python train.py --d_model=160 --vocab_size=2048 --norm="rmsnorm" --tie_embeddings=false --extras=["local attention windows", "gated attention", "exclusive self-attention", "capped logits"] --init="normal" --init_std_o=0.0389 --beta1=0.93 --decay_shape="linear" --final_lr_fraction=0.1 --seq_len=256 --dataset="wikipedia_en"
Each number is 500 + 25 x the weight over the matrix's rms, rounded and kept within 0 to 999. Layers, rows and columns count from 0. Numbers have three digits each.

# down: layer 12 MLP down (transposed), 960x160, rms 0.269, rows 559-708, columns 120-159
# up: layer 12 MLP up, 960x160, rms 0.269, rows 560-709, columns 120-159
down559:535521478505496484489515529456533511498537521482489509487528489526456505485471478522519554486530542552510480478519511483
up560:550518531491471473474472499517464491507479453507523524475483492489472508465551461499499506454490457400546452534522482491
down560:519482484458485519506482476552483486477508501567520548480545497486478531455492527432511486435521495502485484518474525506
up561:524495506498492543534522452516475492494460494486484511520495485504484495496521497529512505495511519553500460537498479497
down561:483481511522498472512490487498496521491496522509562509491493515520470503532494518474495478515496499499509488490486508510
up562:535525501521486486497489499498492513487463476471519495533497503491498502487525514524501473519480525488515491515539482465
down562:471467506491513500489507533478502527497559478476566505517502511509550494517455487562480498462537444518516477508502519547
up563:498459521520485489562479482511513479485506460462513504470459476505503546489488523449500500540528494513552540493505529523
down563:526530502495489493543546516530479439480522461522507478512518505496504503496475497502461458452469514508536484507528482475
up564:511496514539519509534493455490515506486485516508512498524487524530446506519540474527509515467523492484503513478494486453
down564:470515508493450460490516496496493508510483492537458524495492505529470497516487478530520515488475498494504488495525506510
up565:502501494498505497496500501492494502486510500515485493494496492490496493504503500490508510504517501489487493501513514505
down565:502500494489507503511494500510498494491503492491509495506488495508498494498505495499502504498501500497500499492495504500
up566:474505516435513499500537493492532506508474533519524494525489477488511528513473483495515491488499525499470519511490553506
down566:448502501489482529504509502530491501490517498487503490514442487478445513486476504501512514476503545505506515474519467490
up567:502463563517433517500498476515477491498482460483488501524485536525501504511474538466483544502468529511505482516556436515
down567:479453531543525491466472510486559525549484501479431532519525493513541556477515500551484518475500521535484546454526509508
up568:454526484501499527530503471546530553502514515501560511471496520492477543546520519519499541486479479463465495526490466491
down568:501517508520505481495517509532492496528569517488554506530514516512500473500502492537493502529455505520492519517487501461
up569:500465467502472495491501499499491540515535483495527523523492464515518495515479519521530525523466489500473432502497477486
down569:522527499480508546504492474475488473514481547495510475471489475521530467500497477467492539510497474465473493477498482456
up570:536537470491491503516497425473513572526472510482457486481455490565490516518492485539481480502459434492466474482475449514
down570:491445503530529539442562549510493503519522525524521534506472482519519528495531477514480487477493468513525511425480523524
up571:490535508521531511511473503490473483495544534515457463496511501548475515484528486506535511500519516501544507450470488491
down571:525527497469520477501518503498488483473483524488492498507484525490452485488493501473470510505495523490456530503540497573
up572:499527496471455476498497502512480453513515521487501499553475473489501511519486519477508506521543493513503510502524515510
down572:444485515498536491503498512504490490486506500500485515512492467487505498536552487479505503494496482493506495483504541533
up573:505515488471489499512512540497474526528476496507479502495446511456509540482528523515501533485531486540509490517476484489
down573:472529528518507473487509495457498492515510497505499513485533499512504485491535484509444495524486469485503492499507498515
up574:529489522514512538500520513474506495480525489495503507489519494540512489473505485508499478509509471517498463513500500510
down574:463496517493492539503536528493532471512498503505493466485518536516488474499495475495508529502502498509498510471513490497
up575:512561489541508519500489530483497498460507487501480515493489535490503503528448488477498494478490489509497537449542518482
down575:465506471493545493502473467471501531500473528458453495488509544473496506451485488452495493514501507479496501479482521509
up576:514523512499433478462491489535473523507518489523493515520519523460483528500493492500514491492534497491507503516521496483
down576:489473524466543534466483531468513469523472511440503495467477536524496500537444514499514469488517451518468486507513494471
up577:507497497491496499500499501509498501503501501496508499498501499501498509504499499494508501505503500498507497498505499496
down577:498495496501498503499505497501505495500501508501502503502502505500503496500503497495496500502496498502500502499504498501
up578:515534494486479493483511454459531489468435489490478501505480509514488547501494506518514527518482481509493490493497513516
down578:503529462511512455528528549499506490472522502510540484520551474491503501453509512477482476486511511551484531531539521525
up579:498484510492490525494527488511504507513562491474465540527498485505476505519501455514492494503485517478532521478489518517
down579:500498499499503520511522489510509481502469479506511500487511494508492466521488529466504475505479513462474505514526512463
up580:495483514510525505483500514507508487522503496502470517510464503462467500496515472499510526464458483513519495517492511522
down580:478509521539496498513502484479495503492497495484511494509486494507471476484492523497510544484479515490540473489496457476
up581:512508519501456531536485501526499559468546473492479472442485497564492493498546540553521471528448446521537530552512502523
down581:508578500496535475489519501560518494518434488503558582476510513553543529482467490453540474533482538472509495561459452534
up582:503502498508491497497505504503499495501493505506498505496497500491502501502496505501507499502501498498497502498500500497
down582:498497499501503499504503497499502501502500504497501496500496500499502499500501496497502498496504502501497500498500500501
up583:512499514475541523521465462485484499466518461480469489469453529518508474515542522515494509496509552485519463501518490478
down583:543467509456483453499522455525479522500506528471525543491446515498511470491518444510499470471554522522513513539469511477
up584:517487510474484505481487499512488503527518473495498520511493509495504468497494507521508497484527521505483500476509496497
down584:499492505485468506500508531475481486510496516502530514496513508494525515541494495486490494475504495499529525474486526513
up585:461491482513458484480479471502421525464499493459502504505488460526487501526467484530489529467513449496530483515472527474
down585:501480493457456483543464556471507484538540448525500491481502523489505451517496533497501473562511504478498516497504480459
up586:458460548481513527513455480495504523467441534525510539464455487470483512500491508539533488508489505527493492484499504467
down586:472541496546496506466551503487471459485461518485426471557516463507538520476447471517502469527476504487514538517487485472
up587:496514531483480464508511483507487506509492449482505508524491499521508505509475481494486473528492497489515512506443516501
down587:465473472526510489483476539492490465503544484517513505513544513498535503499517458521458446526464470478478524524498523504
up588:470521544478443494486498513507467475492519507499530533492487515502495475570500562512490539529556478515530487508464477506
down588:462483519499485506505507534471507446509485458509455496479542510555516480467504482517475491507504489462508511495549514473
up589:509468507489522497505518492509512509503509530475465459492493493530518481512467517494503520512498524510486499492529497508
down589:512535522517498493545492495507517461489525496503482514500483500496515515496504489467498474513492480525518531499450464517
up590:477454487551503474491462506501474483488528479519491498510452508512499478448530556472498495537489477520467488496502527476
down590:469519487408523522504466565498507474500566482528470509500485480477540519521536484487513502496537487512531531466507479487
up591:524529521496539504483495476539492458462498477461503483499482498480489469508502495493567545468476517503488516473481484515
down591:474503543487506527458474507475506504534495526493508490481517462518491515517554514513473466508490489519467497476500498527
up592:513500490510513503557499498516494531510495501484511510503501506491492496505503489486539491533488454520499527502474468500
down592:497506503516548496495503498480505483486497488475490537532501537486512500519530490475508506513500492520466497515464499498
up593:540486500459551474495507477544477481482488495483505520514460482507475427530494517571533483557490519503500540485512503521
down593:507477500468469513432490493490480491537531542508515502489501508465517481494553507556535558464480510543534549519511538496
up594:434518472516495475506486451462459492562500487492537540462522452508475499557462423487471481478496509444478452515569507518
down594:490550494440526533520509490481458501518538524450531509530502499456545495495512490535473509533499532498497531499477550521
up595:532504505514504496490495500508496480508517490505489496479465498534465483519498497517516508507467479502489494487513504500
down595:475486467473467516488502486488498493524513512493482500467514527501496508492500488541525493513504519509485482473510506521
up596:514536498514517535494535482497515470516473530495521482497491492509491497505508506495517491500492510495493512457468504476
down596:449477522458511496506524504479501517503489482495481502502470467510518542489472451478503484475496498493495501437521551469
up597:471543526484522484511479516564500510512518515500489509463523475498523474506469511511500473478511486485494492511500524511
down597:465472522502463494486514524464493484542487484537551466483543458493474495525513506516506481520484491495543485540513489515
up598:489498511514496490487499497508487496505491503529496500504498501503504512515498500497490508505513498510496489496505491499
down598:503523502475479506488507515498483521498509496484509498496521493503510504503494481478511499500503496508510509503511516507
up599:558497516552507479516487503536518514526493507527483517487435522487536508482543508486487516468455480510491508522505524539
down599:509470537562468529496498515454529491516510554504533512490517508532519459525568477463525487507486431481459479446502485491
up600:454487547518512493509514482537486486502507472441503530548521479453516564454489498489516483529508482503494499488508500498
down600:495510451453504555468437544497486473494539536506519528504518503451468452502492519491478506433494501522476514487506473488
up601:495507523494495485524509476499489517474493503504485482481519485502512487504515524531528499519484493516495491510524486473
down601:506488493506477520512492512504492503488499510478512500511497521511486494535546515493513519475487506479514495476485508503
up602:496516503495508517506493514546479539502480512504528512531484451484516479493522511538533511472493490484500542506493509487
down602:474459540508498467510491479514488472504475504504476495488519512457502491496516557495484487470490492505494531477485496469
up603:481530479558519473509502512484483489493454440493486501554509499464507440501530488514487513517466525509509478545485525502
down603:502499512478445494442505511507510485504498553468456456466474499470493495524545474488533504480507506515517526502481480438
up604:505514513523477481500474535472471523467515459501498507511501506474504524523528499496494489496507528510511495532528557500
down604:476524512491487457487517486464505511550477506501494494503475504448486489518501475515499496502510486479514513480514526496
up605:472489505501457495472511431492483512453464499465497497498496507527465500501521533510470479505542464454487449491521475501
down605:499521483510499505517556525498543540515482540503517524446491508484477555498469471479481504471518493470530531440461495485
up606:523488517473497497489508449475461489510511505543484494516488476455496477507531522457511512511505554469456468514496539464
down606:528505517473476521484489529508513478525495524525504508457493486522529514508473499478501496463505536499498497524498473506
up607:471472524475533485496512468513496513489520491491513482532499477475452508519495511520521519541492503512522513493474487501
down607:490539476516532497489516486477507512466475520495486488471509485453513476532480445514493522498495513475504480518442550476
up608:541441523526560521510451532463478479517482552503464518465515493510460493487490492491502579539508533448520502517523494498
down608:519468492473509489489409475482510432522515523525488530522540498488438486529480544536483507512505517527487495522483483473
up609:528531475518533487517504470518540483497523446535497557516477504487501485489504513546481501431523441516463485481532513494
down609:450494518446485460495518489498529478509478538492512502465501492533512504446457465487478564564497514493532505480528499429
up610:503513472486503496526490488495523534454528497500501503486487465524490491471503542521486518510491496482524493539468493471
down610:500495486539510537516542544499493526514480504442530475560482489510557467552534510512511504513527508493504480573555505525
up611:484513523493559469482492500511515517498522474501492490510470517487483507485490481498486475529504502518502510496535511492
down611:529471482477486511527483506485458524486520507510483474487515479513487460493518491545507466503482486500511479497465537505
up612:523496526511493513526494502478514495503460472505496515462470505455515484535552522510518511492547522473518499513493524468
down612:494524453547514501489472533475452498500478524498537482500511498494519500489461492502500468482503500514482522483480526500
up613:454519507510528499538481449529477515466468482512513497467484529487520483511523498507465469462478517506454508500498503458
down613:481501521485466484493498513509510501489501509484512514526538497502489507513511490486506503488468481496520508495536469492
up614:527500496492528503518474494491462542513451505503501486502473473553497531507531539531488481497500493512506456467502497451
down614:467451483488501487529480480476483497531509503455487482476547497501496492508482477534495486452453484484520526504496505535
up615:501498509474527472514532494505504492476504475470466494527493526502490488487464505504525518471500512474525496475525447502
down615:449464470510510524507467491487470532493514529495494524507462495481500473494523489478517524480463475474494517508464526491
up616:539485493478447523469504504511515477502445489488542534499465539503542485553478484522441506511507571531503465479523532507
down616:477529489506472471496533495523491478522497522475435442425461501512490476557474456461492493517490498515488536494513521508
up617:482483524518528540520569527514475504483515486532490489502457483503488500518540491488504473495501509482461499481494479509
down617:478544474476501483454519469506489527511479501485487499492525508470491511504493478483487531500498505522507456483500487500
up618:505510439523519471498508493480505513516499494489480501504506460533505485488501481494506497502500497493538503463487515501
down618:495479468525473518505497480547481455530529539480533496535511502514512541508503516509502489483499522528463507522490501508
up619:492461523514451531479513524543489497475459493487493478478511515525446544472495503469537562473515543491509453517529460503
down619:505508519520455526501495533489477500514497505467490550479496547497479534528512498475523495508500507513540474481511494493
up620:498498470504507531513485492514490502477508508477523527527522459468474487498541498460521538492508523496485502555514453491
down620:451470517450516470466472564505498528480511540526533513533520435494513511521506514483491533507513530484561553505514491487
up621:490533481526507478475499535486512542517470475514504489483465474557538494491484518472472503515544490507514507518460496448
down621:472508495509536530508485512510520474494525472490484463502512515477495532537516491481483511512454507473481465490454498534
up622:523482507566464466484509479475482517507498446543532480499462466492459509508470541512559516552485505561537495484510497485
down622:487522484467478501524444453506506515513500440574517491499464516460523471513527447524483462513519490493452499495537511479
up623:474503512487493511530483485503513531480518517502503471481486472503506458518513511497529514517513523483531472502518531487
down623:471504504524517497491485509506523531496470526487513492533514497461498485498527514531540504486513530518477473473483510482
up624:498519488514488517517517497527486500499498513494500513516483490474490492482512524498506547480487487506507526515555520486
down624:502523487493528500476508480493504494499493487483496491476493510487512498512502502504510479503502512525510509498488482498
up625:511482528506457512510465484513485512504524476500482494498487516464502482509496495512503516517489497490487468510511496478
down625:513467495498482467511494521467497497489503525488502516522481488522525497480533480526519505496497502491511486528528479457
up626:483520533492527465504530469510542503515500516466448482477510500516498494477523500491489517438526503499517522527503491512
down626:530487529523466486482539558479508494472439490515553498509519517498507483493487542508487504445496512478516495503516497485
up627:510489502473507504485474479555459543515532512554504484470502479463471516509454514470454489461549514484463500498504519465
down627:538461452536465565469453550462486544528517567523491499477519446524550513480477452515474448481464481495496510526447434555
up628:511481530500512462498503500481500541522466457499516522480472524512493488492508518531467514529528426516473479499526475523
down628:493500572507488527496503487443483471514509470487420482477464492501512481509490501533497466492513494512502518504517457470
up629:534527485483491465500519472493511510541478493492497477480465492492501530540483506491477475530509489491515530482464502506
down629:494523513449516515515521492486488517489476505490452491485502477513491520463469537522485509522497497491529532473512495480
up630:492497523513492513502460527495500494499475498466501505501524489525509525502488477516503521493501526486517484492516522484
down630:500490484500485513497498514477517497496517508493524536489495449502493498474524505507513538523518489518497502506493513496
up631:484531452535565455469500535490489476519483479516490566506489530458530454548495426482485549534509518573454485503472515473
down631:468498496503511510512495551526486489530511486488467515549493480510482498515443476483516564477507547504482479514503501444
up632:547509464496500518496505511491505494516507492480498483496492467499512497503494530481496485493485467473526484494495507539
down632:510488503508531509499486474489503480484496476499483496480528493522482509506554498506487504491467523471514530504511514504
up633:514520487538476501497518459476480545504471527499498472475514487474518450486508478500517526485464477504503493469475507517
down633:495482481416503516492480464488513506518549501474527466507550489475528480502517441454482519477535509552481482497473482536
up634:479501488524488489506484492547521466538548511470524483471499507487485493515488510538486564484485463444517510501480521490
down634:442483509469528494507499543470508475524445503506534506486539494477505506519517521540496503513530509497539479460522535469
up635:501446480539447521533484505528529471466519489557513496520483496489493490505515489524527503513485503483507519489472521521
down635:533485478502455513478503522496514522516519466543484495490528503451494540507467452499509500489487429498477508492492495519
up636:474485495545542455513519506483527459472485526493440500523472530529512502514487463515516508539509476452520482501513514476
down636:480539485486530511486522515511508512527499451484498550477557492499504509479472504517501497511516484492532481445517505492
up637:558466553499525498545560497446465469522505478571476476563492525463511515539465477514503486528507534487490522515498517537
down637:473550506505508536452518496525480492476477487491502493486488491522496473506533522505474546545509545498511487506478514503
up638:472503481528469535467512516500487482514491485495542515467498486509495515507436501477493517523502491522487472529535495476
down638:484496472510514538524479510520486546522482516502486510535566522508500483507495497500513487465536516461502515570513475547
up639:503524511515487494497463483476479493485500511502507507535505547502466545492496499501513518543455464494529483521486533516
down639:457443470483477517501508503448507529518473494506487538484465513528491481497477501503479507487491495502490496522494497488
up640:462528503544508498509506479467501473532545522523499506481514498508478529508492482499498510515514513475486500506528532457
down640:503442475513509493472484502492498480466478500509510476479539513492515478514508494510484464491491500506506482513506451503
up641:503492512485492494517545524523460512529527472494513488476505466517487470490502511456511481505484509515493506522511458503
down641:457491485491484496497525512532511517483481491496538484528487520495524498458531491502503474496491462516503496518508509510
up642:495504497493494489514500498491509489500489490503492511511501506491489509497494491505511502508506499501489496498500478494
down642:500501498514504495490513496506506491501518512499503496492489493484486515503511503489493512499496483516494515501500497495
up643:501502492526517492507483492517500502505503492500487496495520504504508487482486490525505505514503477495501504518482475508
down643:490473503498523504488494504502522500497495510497511498492492497502487491516481496493508504493495489496499497493517491491
up644:498516497523504510483534506513514476513479506484507489535488500524493486490497493530488492485492494499482468490542526467
down644:493510483533492501528503538526566513514478504492508521503550484492504493497484539491474530510494504523487488507488537510
up645:535472495521498475496493512515491465477524495509524515501503504548459490484494496510530491462474483486479506470471529490
down645:518494465508501497459481493496524527503537479462513493491523491475484463441500496483511512488517501527529475494490510534
up646:536457552490510490465490469481454501511534473485501490489447549507493535538493481486520490477501451497467475506508487470
down646:530475500461545511452475559498480452459460517567496465545535528426553517505527513510479491516498460497502508490516500475
up647:489473524525430487477514442509538507491487538523446500518534511535471544472522478529495483525489436524497489479507537470
down647:505482529491519561535499505495505459491542475522486493547519531486481485505502523555495455484494501545469535548454465471
up648:505513502545493489466548528542545485542522500532464474490503477521512491508521503469470475494511479476490501535532517491
down648:506491485494466548489525449516498528526472481485442489444516520469483517497471504507481474508485470523518523565516505556
up649:511468525516581488510484434527505523513455500482488502469519512501483481528471503544521480482534540529504504470511422528
down649:481532472502493518500501503527569483455532488455480463521528478479456521436486464479487514491495511513500520511515510563
up650:510495511487501472516495493511521510508509486504483480509498503535548506504528506523508498472532511496529487477512500499
down650:520490495517506550497514540486502479486473492489543505483502511466472480486513502501482504489480486512478460492511511503
up651:483497499469455466499500498516487460521542476526479490491525477473508535465543512531506502503515516452535433502511501537
down651:553513550538545477513521489461534523486445539511513510466496534512490498480530521458495517502484435473503500464505464481
up652:495505498500510502504501500501499510503501497506503502500498497497504503500500506502501502501500500503498498500496498497
down652:500499500501499500501497498498498500500498500502503502497499501501498500501500500499501497498499498501500498496499499501
up653:524522518517506504492503507526491520475565442461507503461476512502481529494545521476469536478484502531519437506535523506
down653:546514484531468503496458496490488468516520483504502479475558502484509509532472489501508542588483476512479493533546480520
up654:487509480509533519480539497463522501513541499544482492511479439511517512467525493522520479475467506519543546475484521552
down654:523514534496503479514524506491518459482487484497474488540456515530440503470480441547525468525511428502455497499527485507
up655:486523454495544463507560493513516434494549503480554514461485444475506535501460556471493496531446503436451527448505477511
down655:497488511448470502490474554491499572555562473540480489515553514471501499547574501519490497492502549478506510506452480531
up656:504514502524505501500498531488482509514497525510494515488500497506505509492524493493505494504506528490491507512487485482
down656:494499508500510485492501471496514501492490492529509493490489504472525509508477512505508500478493477505487511508496495487
up657:515481531513488508513496495522490492518515489467495516498521539531484432512473521514491488549500516453519502493517478475
down657:505491502506472541481518486535470544481509486517441513556481514449483494515505483475519496539469510528506471499465548473
up658:504518507495490495494515480483465533525520483519488450508444482510484480496539481474473501498506488487496500500468530498
down658:489478509505479472490487507519530496502489449463536494513527486510527515486435487504531492502486499497531491516506505483
up659:499440466537517559510489502542517490496499500496536512489416500476494503489402476515400538540484481524508463490486472547
down659:483503540489476497500542494512500472454555484542501494503500556513402499470524474536475480526502466488440517469484481502
up660:490521462492502484507488525488476507458557514514491486535483507501508485463539501495530490548526518516489455486530483496
down660:457460486470467513507473542503542557511474478491456507510482487521457441519552483473510504551503457532507483490522491478
up661:512504496487484495461461554496460494500490503526502512482505509471498481530506484462530491497473539460490430476544489503
down661:523477505495497454482545455490480515464484499540541496545539485468513494520527492479525513515505501518502495479490490518
up662:511512474510480529521526500505487494505497477515499532517472525494463510479521491496502502481439532501483538519515509501
down662:509512509467514487486528513512482483478515481487441495482537511540545470489506488486488456493508506557475520464537524513
up663:487498499482494483502500481542501475476488504487486512510496505533511488501479485479520465510516529472490472502499511470
down663:493510517496462474519491492527500508477511513485525508502487518507490472473496465505506490517500486505499510489507501496
up664:504523479515509483518547492501511489445513518475501499493503501504490528499477482493503521513490501515480488478515528530
down664:462503509470494474512491515498497493494500499508472487464504484506474505483505522513501490503509495511531493511474502476
up665:503484541529492483507507483532482486445502465510478530512556503477518503506474497469513516510502507516511491475461508548
down665:480498495518497529505492510510477525486494514470506534503511500475513492499493473486463500508457508521513533482486522502
up666:509484541513495485511475473533555538490495469501486519503457457496498502537547467515498450528515505464473501513507501528
down666:524504446507494547541479526524523470513470549505497505497511528475493496494524502529510481486516481525472498451465561518
up667:482475482489474497523503475501511489501476470496527508471500484484481528535494501473526544499498493465461524505468533509
down667:477485527491493516469459515500529511513477475520474522484520489493557473473532496547498520520509507551504526440478494486
up668:522518494521487521495501497495495512468514537467510543497515519521505517524521476491472509479479500506492498505511521512
down668:476505501466490498531487452493497506491541521495522504500510508486494504528493512532529501503514486515519528529508523514
up669:560514551485512505509500520497477487467506557528488520520493486470471498492478477533565477469509529467455467476531480515
down669:515500468529528514496502558529479490541497505504490454518534516518534487497494500503464502501540524498456475455508455454
up670:475486493481447510518483482489469505540541512524489467464531509477508551476505470454486491522543527488467505539477483520
down670:496492479503503521510488499472532501479442529551540507485523495471512472455472502509473532536485461506481490527527479514
up671:504504474432498476521501512589513487538470483485496527451526480516489477543498508503489485533483495505452509528464466490
down671:495471489438519470517480498589538494504551528507508488469514501497511481537485502463478519517476460521524509502536485436
up672:523508493572432518501540517512503486433519479555502505461495498488495500472523498519481534476487472482557507488532463507
down672:484552493479558555476514544472508476522448552471535457519467449502540510454465469496506480470487472480465501501533499498
up673:501508507498498503499495500502503500499501502503499499502493493498503497499495503498501497503506502494502496505506496504
down673:499498501500499502501499494496501499499501500495502500499500504499504499501501501499507496502500508502504494501502498500
up674:462494502504493543513515523488521515456459521514525566494457561532469527493475529499497506522477457511463521474456452542
down674:479513517485531446501485496511481503536490509500490483502488469490521479490532518536509473523534521507544489512536474460
up675:539489511514527497545501502495559480496449513503521489518524470491503550494498497497495500501504495503534485490455490521
down675:492518519514496523438470516489522519499531480472468477466498497516483460524522514486457495514475538543488522476511499467
up676:505551479541494478480505505505469442508519488511517502479505456549502520505507516525472512515512516473525524521516470515
down676:554521495485494491532481483500465495463513499511501500469509503556494497442454456469469502499467497464482469478473526503
up677:497545486536482516455466483528513482474507521493465492509500497480485474516559506518546558500458458456469464531485426462
down677:482511486498504521520476476454526513492480478536538494441505483470500492505545476464460498506453477466523460477469485485
up678:504497487513496494529509508517502493541502508533463542509497520485520520507508503512493470484523486487516471497540478483
down678:578492448475520517450527497523548497470463514478547484511504470454537509495509512478470527508526469544477522513484505545
up679:469490465482539532489461514556437463476481475545509492465488464493455471532431473546467519545488559457538547552500481535
down679:498531540464492533522462481461480522520494521482492534451485471496473503480544452569494507521471537498460452513499459466
up680:526527533524484503529513493496499475483482541487502499488519491490498469516526493468484514497498503479518485508533490472
down680:488501465498467528501499485519475504476494522457548534510510519513523480524502507501481489511509473499459491524498496500
up681:486493502475524518538517507503506519491515504552457535504491507449468474531518494540465502512494483484548495497504438506
down681:469542526542485496509553501457506501484485490454507488496482511525506466510453511492505511513456559464528499457447468525
up682:465500486525572496543528502564490472499526477471498484489489505447460445514497532499503457472469489567496515489549500489
down682:451486550463444481507500453485488503466496473488503531480510536429516502503517502525490470483475472492475503517485480503
up683:516499493497480494489511503486493510518482501517490517503499487500503484511490478503499493504499490487501489486503497513
down683:519496489511491503501477492503505492511503495494493508496518494488487513494500518485498495491503506494492507501506498488
up684:467500495538475519488487490515542487504515533530517529495536480490499540474532480523526492504492463520467486499511523501
down684:496508493496487487526466492493471509512507459464491484496514477486487476501512496519505528516508491477518485490506483513
up685:500490495539487554527473450489481522503449496490499520495462501483495501497513489486470493520490537450513495508502516505
down685:460460464482507500485477489467540540532482472497498518460495542471517522501509474474501506496538525507464535521481466513
up686:491523484504515477491506517498510489509515484481493504498478500522495494509487503476511507508495533483516492494506506496
down686:512483500489494488496518470498515515507510513488505499482484509493496522504489482501503532488509493502512516514520506498
up687:494511522562454445507525495498496532451495472538501491487502503511540459523501484490499523505560474507484466526501511511
down687:510514533529512478529501496514503520475498502510522488499495511551515493473531502510463464496517515505502514474527529494
up688:466472473460491499503496478498494507532468522478519497464470445498534536531469501516493477464517501516498490456459513455
down688:494496504525466533475493526510451493478515494458529510481480502484533525510480496449477524505480540493477507494526475515
up689:506495518522491487521510525512507523525477473473485449531537498503483498494505485502514503496514514484509506451556465511
down689:500509454523515473507521507494494513472497487518581517497531521492505513524494464470512475466520478482461517540476487509
up690:510474495522480525536535501537476499524503509479487512536479516483501452498492526508533517489498518480490474517491539496
down690:547541494489503487534494543538472473485478497495479489491508495503521490480526503492467496531522503512537497488498503518
up691:487496495480513539510507481490502516521488508513527508484482521507538518502540503542471492482533506497532507521494490462
down691:477515500512456516513524516465482499467514530498550492513500483508472499495504491458485523521465485497534517489516488516
up692:510506513529491477508501497489515502511491512507510527532499517498501493514521520485510500480519523494531516541485494457
down692:487468512525479518535490477502498482478473486489530518530500511501535444489493477482457465518499497495507499508523520490
up693:510501504506506506490504481521509503534487454487472492475505497518484500502468508485524499483517514463509466480529511484
down693:457532475520513522476510479461523494514470526532506475502521514514505517531493509503542508466530467503464559489482491461
up694:486512486503486492589485524572500536486533513503525487520486516493471513523490487516500461473423500496482498552475491529
down694:487523492527453473548475485517555491512540501492529449510453505523498540480494486548484489477470462549503497570503501535
up695:527547474546489505479504526570495475534524485514500478524490528517512500475532517483494482496480524481524470452462503486
down695:501519511496505508563520527489486531481514504507517442495501529484500497533483485507519481515502479525494474491462482465
up696:496521490454521493548482469490483522452498484477475489483553467502448537499461513469473485522505496461507520567525531510
down696:448446493501477485493472520547541525512501501485547471513524527495496500516498497502472518495478521526434477478485535510
up697:470543501514473506579547544494475505483504501518526532488501469525483461461482478497475506459479470512529504471525494479
down697:530537475545537513489532507539516491469487552529457474530484511507485471510511443501512476488469483517457497534532524517
up698:510475532509507487513517483496519536513501532510419520464507522481533496527449504479495499473534459496497471490451533468
down698:500481483495499461486515556500505465522515538444457461495489484559464483490464499492495488521518499481525489464473473500
up699:516471475482529524502523523510516457507500501514474517503506530470499509470519476504477515478489510515479467480537469514
down699:514511505513511480496456472509516500505500520532535510476473514512479527517508512536549509527504513485485525538509492468
up700:515495527497503472479491497521508477495490473486474486568505547487468494512503480545498514457481554484502508506491498474
down700:468525513515462488552516476473475467519532497514501448475509495524477476458489535525527511459502488484494498487504520538
up701:514489485530499456499513491458483552516514512508507483497458507557506503567482509546531505484505519513505475542503507493
down701:453495491476490498460510543432534510462514503545483462455475488510568495482441477504518459535495475489509489525470485463
up702:511512490493501517515507514513525503521487496487473512505514477504477518509485495465503501504490486510508498495502510492
down702:529527483520503529476502503495528480456486503467491504522491494503556530483532505489495495518517510484503511498507543489
up703:522515521476496527495456507526468510495504451490455430520519482540452491452505485480473485448496538473544468484521527517
down703:474494520523476492531484510531488469525498518488482539509512587489542474503537528467496495549468515488440506511494448487
up704:478473528517497512542487499477465510502550513421426493504435405469532535462505499453497519494482505484528483508497498484
down704:491520534525495504469487554499510470497467505477525528493553477474505506522530568542518476467533491507497522471521515485
up705:475506523530512534541479515569490508521525525457509504501531585525462478508509494515534470497393500520504449466515547517
down705:480545513505509460473515520509480497499426552500486443530548487535482536512488478476509525482500537451534470507533485486
up706:500486492532543488449514555516465459524516492507496520482524474486505511491542503513442498525492500459502487493523518524
down706:485510496482536479519517500517517505562510533501510466476502468483550496508524525532489517538468527523471438545482494474
up707:530489514472469497499524511488522512489474519511442492546503486527548478535536529499472465511531535450452488491538530533
down707:511505501482493486517466484472544514514503457442491488490505509500440494453503531519509485491509502484481531465497548502
up708:489484533491483498509517516493521529474491482495530473519482475529511480515512491498516475506555473492473505481465491465
down708:497470530488492522505461521474490512498426500549514524515518533493470496526458544430513462550485505519549519457489467508
up709:507534476502532494450508504534510496488508516527500522499494468522497482534500474523489487479495510506476491490522461467